{"num_hidden_layers": 10, "hidden_size": 64, "num_attention_heads": 2, "num_key_value_heads": 2, "head_dim": 32, "intermediate_size": 256, "vocab_size": 8192, "hidden_act": "tanh_gelu", "norm": "layernorm", "norm_place": "pre", "norm_eps": 1e-05, "positions": "learned", "qk_norm": false, "attn_scale": 0.177, "bias": "all", "tie_word_embeddings": true, "parallel_block": false, "init": "normal", "init_std_qkv": 0.0674, "init_std_o": 0.0837, "init_std_up": 0.0965, "init_std_down": 0.0965, "optimizer": "soap_variant", "learning_rate": 0.0082, "weight_decay": 0.0, "lr_head": 0.0105, "max_grad_norm": 1.0, "warmup_steps": 200, "schedule": "wsd", "decay_fraction": 1.0, "decay_shape": "linear", "final_lr_fraction": 0.0, "batch_tokens": 32768, "max_seq_len": 1024, "doc_mask": true, "train_tokens": 119700000, "max_steps": 3653, "dataset": "wikipedia_en"}
Each number is 500 + 25 x the weight over its row's rms, rounded and kept within 0 to 999. Layers, rows and columns count from 0. Numbers have three digits each. The size before them is the row's rms in percent of the matrix's.

# layer 4 MLP down, 64x256, rms 0.0963, rows 0-50, columns 128-255
105:503526495480527512512499502497508491486509454468476466473480501483482510500501488477480480524491524513505491492528474511535517478510462521517493505528501544546478511535534481518467477508513498472461536526496491517505492540484523473480521461498480496524438467480530528514514520537507508491511493482542497543493499521518470528525513527450515536487492498483456523503495529490480498499522
094:525505503484488478509457491504496479500525495476515529506507467563493494530513463502495516497495492506489519480548504491516487477495497479510522489489467471507505505481462494524495523467472527466517509519541509489448575482507474479496527497493528503537500500512535554499509531497470472517507496509450512499500549498517453515531484536505501530497512539524472484545504484531479509494494
093:538484443501490467520536539442540525507508468513459478517506470455499484525471510493475480444512518511454463529499536507538533504508493483478512480485505505476470501527457542473509521486527496495470510466473501533494492478484516501495519499491494485477537544444535483474512536503488491512554519456462458448497492500499500524482497423501489454506473492533500479533500485553513504457539
101:460543486492507480500511511473534517502453515492505492462517563521522461495509511518496496486504504496485490496514475519564544439483459520547467513519590522517480545513508560454480543505531460468516485524467520472520464540512495499542530475489513468462543493483502468475504486469507504519499541466479519531481497499516528499530479494472481510481476496516462502481506466486499478488453
102:460507474493526477538499483472532511495489520522453490510483496496544507483535507473546522525459504501448494500468560477492499514479479519508505500522481504564504537503506515515506520487497527534483479475497511497482527535513527519466521469559514500534493531511499526520512510478500513485508509441492528534494486506519509514518476473500496525462489518507505543498500530505486503474494
099:507495497510455518498492527485541515507485475516522460497500512489515505467501501461477541498482497459454561469511485510496503445471462491487508500498465496471497475494524487539480497513537498438478490514491493527475528512549489506482479525482515516466510493533455475492499539469537519512486513526511515564513486486510497501498505592512530478501471520573504477492479475509529525501495
105:531496486487467523494491508493504527489531519563480490486442512480505507453480506526472488456547441563499487463500573504505505502477492515502506486483537516477492514507478493483445518519464493502471510502496467527502482527500547510464499504459573525500432528508532508482473516491480478490523473521494497520489486517522520521501534480521458496485487491501516491491488497475528475549512
103:514473511507523486484489506531505493520492474511503526540504489531508496506492513489541490500473511503495481487480533516502478532501518475499510474478472479500491510470470501531520480501485514554511475478526451443486488503498517526464513512540448471529511489458507510495497501499487491467497481451472479478483536478497517490510498509487523488513494522461491487496476448506479490535507
104:557504537505504549484514460490526504526487443506505507467499531552467541484505491510471529491501510487501487482533457497480514492517489500540498498490475471510507508527527482530482504506492472506464490487524498468506488467432535530479511485556540504536478472496511511499508483529489493502504515502477488475498508511529500504481513515478480541491536451507512525496522518492478548555495
098:559531473518484519494521497496486511507506515451495497502479485483509490466497520494487495520485497470483459511498489463527524484483476523498528526507492475517460499464446529504496507504526494458517473516421530511484513481481462467462500497494519547520520495516463510513472501518495512498495481533526530497515515462446527523535476534497463481486500513553491522537500473544501494490515
092:480482484525470487496473453532496533528516532497497488451519510501505527479483531537486539516498538482479500476499487480489479509529477500532520465490510506529495470577508507483492516510512505488521468549484510503533550504487545456476470498489517480469576511459499461521523492517493489505556455532536505425529510514478509503470522484475471484491501500556510511488499491476478514513484
099:512525497495504483532524518485517538473489479488486456503527518516485512494481529513501481495495493492521452490474508484496497494504490487510477487500516469500500471475471481530459467499518488496510517497507477500520485498505496517433521506464475467497486460522492505541501516521522519514518524522524458516511502469489478509474514525531491491536537517481509488511516528478506510472514
110:496486503500468487539530521499501480519507492521471531501533466497504495532532510498552502483568510507473503463537513514509517511500483540503543506519522505491479528540420511479526495509490483487516530471508498438458493520533478482508503489488485497511555500475488487485517488498506544496520423520533525538498517480522503516513490541475494485482538525474513504525515491530501467493519
101:518515520492492527528471461523499470482551507507472526485492494500506506517503524498500501486507511553505434488507484555510500510512488502462534503481472495488460506466451508459503490486517477505482503538528515449480469478482448530536485502548481512567524480467536500505530531447456503516491491559540550525495506473499475474527480516481487509507525477474476530488507502496495494487521
109:469444512501515498478485529514515464516486534480486557514512480511484516462477533522487523453496471512539517499521516494487513503516536492502500560481480513468510468498468502512531489480470482517508519489501539486500477466516391569485514505518481461491511472512507504491521494492521495498493490547492542510505518487470503483476517465505461509504506523495489536467492491505456514478482
105:459470482496530486497511467518498525535497514501559540510473500535485521545568509523511517483503493521513523490510513510449515465503517514499509504502483466453521506487447472518504458487465547492528580465528503419481527492537501558512540508487493492512480470512480505518509486473491497492475506536491485495501509530483526509545482494513449491521489494452498502477503482508498497503446
107:505496521485486479494531498477515552510511485543536474456494501482465511516516505494516489474482479494510511485513479489496520499497464469464478501495457499494471506540541474536523488492498522527461471536531477477483460511475531497472502515546539476504483524527514483496541488450466502492529461473456431498530512473500438480512505519498547515458521488498473475528545525447554497502504
086:482516535506456468509510558481496528528504479485507516481533483496480514491531486511521537476490477516507519488493540502484518515494462552508518479486443542489513456485483562521474482463527494519510479461514514509471534477535507496465533480504515506502519480512500518483479518497517465483549510541488458474488494441512497477505487483471456545489521468488537519507493488518525510500539
101:465555500487517475501504506474527527566509532505466462524501496500551499483499500521503519471502496484512524504431553483502480493513500527527513456510442513495519490536444532493497520486444489506514510486470493517488562498524511489508480498485443472495536477476492513483469509493503488469530529514561491512500498517499499511496513486523519491472518531517498502470482488531461495472462
101:481518515478468487537448495484543528506508494475476477502485485483516462487502513485461466485554508462471491498533506424473497462469482547492498511520540480504486508493499481494467527489535485467487493519480492498455514521519448511533475493489544491541472530542521515522478479486468494445527498539468497529495461563510482482518504494487485505468480532497474497506471500540457547485511
086:501547520499499532504562491504520479499516473499486498508499490493507491525477486489511538509517487495470526495501472495515525544490469550531510509513490500497533537508452503453503496526481462451505548491500475521474576545473542498502515477472481509423497481500502542504486536493488514479514539476515526536507522499524493526527498521474494500514474514487505489417525500440526530462498
096:497462492488498502491482497481518520521500497465492516549526464491498472477492497467503447482511478549527525507504509473493518540483480523526490485476522542464435508546497510468492493498452492523485485487533538515544499504519467494515479523502510491517528527516505454470467473460504457487450493505505512499514492490504496504520506481491475501515473501495522513496484499484486492536515
096:461467502491498510512494551483513504477503549511506484496524479483485494471489539536492471515534532485479456515536453452540482514498496475470519465502534505509468516522557486538478452520478482489485479493499475527473472507518488513454483470448499469471507492514500478515485493526538472521492512538495503518501502537479482469509502490493491526467454447553503479488475522534475527519519
092:516493471499526468493481534487493463505525466516506533438502513541510514467473494485452518499484540518513469472484519509504473526505497524473519497501535498532501513517509490498451533531492511510495465498511482491502459530460522475484501493528535535493468427503462502491535539500509520523526448517504504526519497522517479514534497500528538491482490499526501492487518501471461513456517
094:507496478499501478533476491468523525498518506520475488529536520512488516553498485479467493490480481496500470508477512493476540455496469538502551463510516521518499511473465512517476520499563498484507523508472507475505411507505506521446506517478548499456472458487495469484545561498524523479482498472466503498508486492521508503524527511518484520507444486499466481465506464521486455506482
109:506528518507536469467474485479523465538512493473514510491442474504537492472476521492482498524505493512533485513501521527526522464493464481483486510469498497500465482513530501514515495575533492533479470504511515514539523519474489522473477497547504496513493525459501495499543502476514447500482467485439530526513509492534460513472496531519511541473481462435506512486497509509493512488529
096:511503522511494520491516480492497535530479492476477506532545479541494488492491523501496509479536491524499534538487482518539488492545502494497461519508504479449501483489519507512470462443525481547496487480466503515502539542486477547541481549493491533512520518448534556497476443543485480488501493491480489509445479532515496546490468482491482520530487523475523519509495489503475486483495
095:484470489501528486457495507531495476491531485468473548511510511456524490512490515500552500480509446495554496517487472548522508523515497521502559509463532537549512518479473509439497510508465464529493533483536494488526464492517496536516510505522494481495498484507510544492465478503492483528463519492505497500492523450505507455552500506517510509489501510478492530504498535496456507476480
094:507502431515458495500479521530546523512504468505484500532521469513513478482533520505530503480524473523448514545467514531495490497535552504536468550517451450484445545465498478500498482469462501492525516523519537495509512518488505494548479502478512482466490513501462526468537550505495497499472511547460498523461474516484497522508484491488475544542495501555489494489489498523515481513449
103:510492489482483497485498526506480494473544523514500474485438464547495489494496493456455494507469473502489529496499497462496482493497502483491505549511548482524487505460498471514513492478506485519488484496501491486492456501474506502468499546504527527460482478511480457492460486509531532533501529446516515535492470501482479539562482493536507507477494529496479501501490475450458493496485
098:436463454496507437496482481497542503508524489502476506504443486498496527499499490494482497494527506530497540463528500502484497533522485459464506528505505492517519502497530503459556480494480503499522503481471501448473474475545452548459474508527471494513488538468527541524536490487493517475526478493481459495507481531506482491491490468478505494473493513493478495484562458537519515455485
098:541501525499511497513501456505494478505515520479495509504460499507525506507507517510494501509510486495481528518480513522509467498468489500466477468476502485535486457489506493478512508499481505496513482492526462527484457487478484480542517510486504528522486517449481511523514458468516472466523467502466513492540486513531491489458479512507484478545510561521570531532495533546457533486498
088:500483522509512525494507525483516474485471504470481452473541511495532487508497484498485498505507489410517487488525544466486486494490465479477525517494499475536485482485493458532508484460523528500497565483483508502519549447536478454491519536524485512519495475535463497490503472524554503523450501461515537540501522509508470524504503457499498515505482539458466481487473521554518466484510
102:476492451496497519526492503501511532485528566484517468507518511511517498499524506482516504497502478484464526549498503503464519501525504508482436488457491478513499505521489516504467540483494485489488521495492507519509467506517517507480482478470540484474445522525526483477466496461538519544520524481512533504481493480527543511522507531511490519545466535557497493512501515526477508485480
108:504500504499487522498482469511495529503532494546487447487467490521534502507488536523492490506490468479476457464494511529469503464486501485471493480466488491484486509509490490481479518485483486526575473532516500506499541516479518484488531508572499503554515525519484485501501503431519483496483508452473508509524479521532476484477510510532506492494482489558484473488480504470475477503481
104:499506485492479446491534483478507511507524459493527495521508465506506497502504498505506558478536496524510518479499501519522541492509485495527525534468469536504505447467518549507519495546467485489522560471506490480504543482497464518496503494488475489524562543477498464500521505453512460488474513519488491496514512527533490478533495499483517493497530495545495522505496476542518511509459
089:500512496477543485506505470473483548507527486543459499489473522550490496535499506490497517483509542493468503527509493493505511522490481466517505505486428496520487504469540472503513435501536534490527477508516509504534475483455555487531502505464541475476502502456570502506504523512467504545532509448488503489484495482483518524513469556434519551556517499483505523502507525530519510514516
088:499523494480493480487454504536509492502506493449489475446544496451529517474498499529482521528506510502461514500512453499453501496503480541504516547502527528502477477470537492568499492485528479519520502502453497532528494506498502529489507515516485486530427479494492485513475541538495521456486524577458496467456510469502487512496518515484500501499504457544523519467501513482499466492523
104:504524491507478471523502492485477471541485505457540464495537487517525506487488510474524498540468505541519531541489480513497478492495510500516502482528507496496505483497473516519479536452527483485502487497530510485449488499501485491427549492481497527468512524498510541529531523510483472498523470507471472553521482468544503513496516511446505527490500483491473506549495467555511509473500
100:493479486478521509506462511499538497472509529485511494525499527528464477500456512468502477504473486543475494504472527490497499496491505520517496506505513470465472480481517479525476495479498504505458503538484485519443468498508448531529545463490508509472501528497480457475514493476543515522524508508515544487502483537524469490513470505469515498502477518503492465503492515562490502485516
111:546531477509485517519500549515505506520526541493530534518507505538515507496476501509521551474480555500496554532460492504504519482524493510482527542480551500428488492485497510527481484521513500478519508518482513537501511489471506470495455528497519505473479464446485507502489480537493487495513506457498486491552522490474530500495511513528472500480483495487507515510519503496527503515487
091:540486526474523515488523531515527491470530450516450455480525473494448488485515517515476522465573463504472512475480484509488493485500477480519524486479506500504512478499499530553493490517491516468540525479505505515491482501514482481503464485492500497499520513507497488482491527463533509508456474563495503497490500546489505505486503529520496494486521497512532473521534505464512473477463
105:417486495501521491488562448534496504539500451427513493516501453474452489521492527507541500474532509523520498519481500511495516523496491525499490516470490499475502480495530502510492493507515488507551535474508505536506499512519468492483448515476544472472511508524469508506499488505483479490469538519512476549477539483460502501477497504521501511552519530473517507506497513511476539534464
102:523505539472517539534531482504499514494489520523485485508485494488528527516481502532473476512506483507482494532509479467504535492476479515543501565504565503507481511513464481497482497480530512482491481493488513483515488518473473539497479507515463457453476469533481470487530446494509514457488529535517504513543484578490486501460506498511534486487513485495457496473470556500495526491499
092:486500488509527466497539453535485531494492490496499508494477460486502483501486534499490506516516516519483516492529483507540468547510510477493492516500511519456525559525529515507520491553479487528452483516493492462454534507507478515463527505514526491528512514515497534477495589482448509515496536494511513504488498538557498515456499457521491456485498467469488517547481501521488511495510
103:608498510473470502525513492448502535509469516527507542506480492516553467467495507497506510536504496444504467514442513489559509493466508518502472507524475527494490544481486496462495509504528529477491488507518495537464514506467478450548573506525503500502535457457474460527499456503467523474483514465497495506514500472544517539473491472497527514470499511475503542538508482505477501503528
106:467493510500507533514509498541495478490517482508481507517500478482544497548521500501524485511541487496481496468478424518520523532489461518497517458489526508505510502507486517512487509507493440512518509522486477512454512491491512497522506529528489477513456431504500492536495525507551501481523480505519480515465549454499528486471501506540533571495483473482541544481497497520496534500503
107:485468466512491509474482521492485526491509520470481533519479534486496511504490529483497502486510523469487532492507629481449488499511481496488482464481488473487504479489467514533474518531493487508500513532475490497490497541499509481448502525508499509524517525515498531486517488486548479518488514447518475510495497521499475486488539471505535511518444494549544515514515495472539463499469
096:504530509487509458533512485492482504502514496491511524562521488492505482513524485519513497437487492528476506484500500520551533487522504483483492531500484539485515506506470501448489553506441471515522494503549541525473530536517518539481486499457517456419554502535501533479534513453535522472512553520469555508488518512490495521533494523527498455517528472481514494476495500506483495491483
105:503468522507499475466484516500456526484479488464535497481475510512538478501456522488463471528507496486506467492518479495509516540490511492493532492518517463496503495486525535541474504473521491520491496512501529566506476499477488467514488511509521482495478486518512503441493484492516500506492496479476437455492508488513494525467516484497456511503458508464523527538488490461485495477516
095:508514489490543503477496524512502521498465510566479495510483466529484489505502517496485486518481519510493543522501503516492479494484497513523515526532479536492471467525543509433525502497500507531533483510469478532504455477473492534487499506562493530526438470511467502485508465526479508525520521478556524476519515476520507520512489534492496502541501530517483494496509477460505518476519